Weights of a small transformer language model.
Size: 13 layers, width 256, 4 heads of 64 (2 for keys and values), MLP 512 SwiGLU, vocabulary 6228, 9.29M parameters.
Training: a variant of SOAP for these matrices, 7416 steps.
Each number is 128 + 32 x the weight over its row's rms, rounded and kept within 0 to 255. Layers, rows and columns count from 0. Numbers have three digits each. The size before them is the row's rms in percent of the matrix's.

# layer 10 MLP up, 512x256, rms 0.17, rows 394-415, columns 128-255
101:081139111113158144146125106181117098083150082075165117091179127164129179163137106144144134148160134123062136107108070117133152154107122113121099089079087115085087160121109110129118135130107138130169071064114153145136105165155086131118110137117113151105149140087159106106070117131126136097126180099109090146079113140094165148116193174150123097133118139130137117101227163110140132112083
099:151074151140154136179134122098088137130102182137204168154162159131117190136140124137146097164120088091119110176113120166142147153126117106125140082107175145139157136075069094195073130123128096066134125146074140110198089176136130173103149178145091122148101124182066136165124116151116156123127109067164107096162194079107182132112133102112108149125077111107111139152124095071083066158114
098:130094206092146133071110124178133116124096160147112131149129190129155161147090174128123180090189095122158139093118142084110081116088112150116148130102118114157106077074137118164124140079115087118135155094128134149132094118116083071054131076163176127089147141166072105178091165125172077119204139118098133132093103197148121132089137148114074091157147101143144152075140132105060155160118
107:141108173097081162111192147192126085085103143150160094093148114175118116097132132129090182127094154153085104129107082155119159181133156138136113121170132123176098076125147086078130165089148163142104092132099156135128069165103103178111105216098129139026139116161121115073159166188096150174077116064163090135165134160147127091102118161131111093114155130177148128142086128168109119147056
099:122161127095124102114123106135144154118102075184114077084062133165112096080147130114130140123134108154183128126141109134110129151161138121094120089144144136153108118131115113114122102136145128126130102179111186125084108126131132160166142172180118129144198104105114142171160166093162099183117080199110158182109099115128160092121164056080108147081128174095079118064139167102117143034116
100:071134148104190148125104099118123056128141124107110149123059107203093146136162162113167146112076117104148152153110132130111088112075104073127143127142135148144077104091079122163163088118142089180138096098149121136100188162128212147165122145134133135099160090087163183129155087151120155128156101116135154119116128111119134152127179151074147121198187129159165146144117195110105073160173
107:115145200105107134039195148113139138160130163145094111109145133131104125139180159148109155115090167082126080098172121148140126121136147107121134133172113145139119079087074131127120068169103091124153135078126155124137110093163147091172139139058151147176097118055115141172164155139120149142154109142076121127140061167139105112055092134187121119136196131210103160133162074173158131153144
109:184056150139076100165116194066136119131150081132158194140163115089156119155138150122102110084133147136172147092177110188124076127115084105204119079107105115153171139146116103156141077167120087098171136113142127139150166158120115091151183161083091102097143105146099028100200157118122109143147133166107091158174129165122152125163171147113164080120119159113124155201146098099137134114080
095:090136143144147096111140130122141121128200080107103136108127100104107153141094138124149159173167095100119104182182129157151097086201150126110114128106086143164185147114053170120196110148153121108097128183152113096144143162145110092153080123134134086111131118203168123098175207161075102095170135163138168153124110110149148110103129089100062158123073091164095113137209109222077144126116
107:093096159106069046124136113127114102138105096102116091096072136150101155057133127079120106089092146157169097179181140114082107149184122118124158165105148141105121078099069135146152069118129119155157148117113083144110168191158123124161130155147139160082103132114131117129067107191123121158099138146112141158159123097105112141180140152105139131146169143126137097150127115137111129148084
101:081091095124072135122160095115145167156071136111160184113174117159111090152139064105104130142085097136140174151161153132086081193167153169111155101149113147162141140136094175159180150148158158145185089164074155107136097121172116127090208094167084117112140152180101130179105126184102170123162205138115142127182083107096109106105121062141160094170130119111134103158107144118139094172135
103:151069108170158161159100080066129133075121100159118119098079137135109122177079132096131099139119112097137177149094138134140208160098182094094072152145175161136096240086202162194137141136150137159177128098111121103108103179122125070126091131114153158130186137132118082156130140154115136152140171088170132099133156159126132069081116088172131115130086059097182122136167136121141137128105
093:164133078121110162094132141110066147127155151120104080149100104082130144145132112153081102102159128150144155190196133116138158151055133123118081073115110134083112140077121156104120124168160137154115139173149116134128197183093102181121132125114097114146135118120121110085169107080140099194127158082134109126159195117155166122109087163153050226096065097163086122086128163116139172135165
100:199128134070127202112095104100117086113108093133151147148143145113086143125093135110049128113101174082171120108127131154162101098089144149095132107165159140089146155179168049098107116048113148163098140121134159155152158137180118124185097160144143113112154173120122087107114092097110108152140175107080096159106118052109102168121130118168130129099064177101123137111104105113154153142174
099:174074171136060075161154070163116088162137083148134109102169116116134084127090118110114128145082152108163127184146142173092113149137195132122159147173140150199172118084089067098127080094143180146049100108114142117132140149138123159109137077151174073169154169092117109133105101128176083107116110178123141145103133047182182131153159140076141173111178161174105112130135090164148142142112
096:134158133139092162080065125163128105139130125113157131148109134156171159147059150130034145121133100167090102127182087158168108098144099192192108097098088125119156095156124164098104102164149161155169159121198110096189186162146107125140133180140117135143053093085145159098124198078144102147113152105134083073131086123055152143110112091154184141093106089116137128149088153098160144166112
098:117106108141176141121152105151152085151119157144156138116098117095146105132146130170097122130096122116117138137130151152115116084118111177167082191125085156078167182151099150123125213143115144150150133120100104147140154120120134140153052121143087119178120128158086141114141186135142132169067160125180096185129096120205177138138149112123154194039111096162066147112119121155125145116127
102:156154162109141095150171107135096103180162182106088175133132141126135109128130081137132100085126142105127117138153146173133104133128098168148129163137072168104121134138121070150100107107140174130147129109123040115137131109149081113101181220132130104067117127148074130158128151156126131061118050146115122135148165161140137084071105071149120178084163162081201174039081123136114144114111
100:159105105130108177145223165144161166121135173128140203167112161135123159139135130118132155088149092117053140116169104150096156181083099133089114087122158125063143170142138219157154088074119126178191111110131080127122144136155168105150130152167154081072110144139107072174109187106113138119143070143120120147119096066169125091198114169094090124141122117161086157184128155164078130101092
107:145133120128134137110150133090117146119110151119111122139129091178152115163106102137125191104192111155162145120113050118073076129128194060148141096117125088153148092127095155104165076122114118117131174088124132209048172134174059143161081107127092092131056100156135113151082097124169131082154137187123123173123112150111132141129097096088107142053147169128083102099149145155151128159136
098:070124084192155158164106136059152118100166144134157148058062143147110173127137161157048152084128110150125191172168162143127156135103130096068132151125138082112056115095116124139173111081148191116211108158177155120130113185091161138072113113154129104086132107078103076127130122127118152152119119116097098146075097106126164097120087102140163064160145123075123067133120120143179154112129
100:156163128155072146082174169128215052162112147140132120150135151097104096093132057079140157100135073187098127178154113147076083073100140207098145155120104101122171113086116116142090167180128105101147141170166076135156209108104151102173112146135118132136072128095127096142121108069188039116083147109090107054058152129084142136146113178102147146132160093154077105158172114100114159070169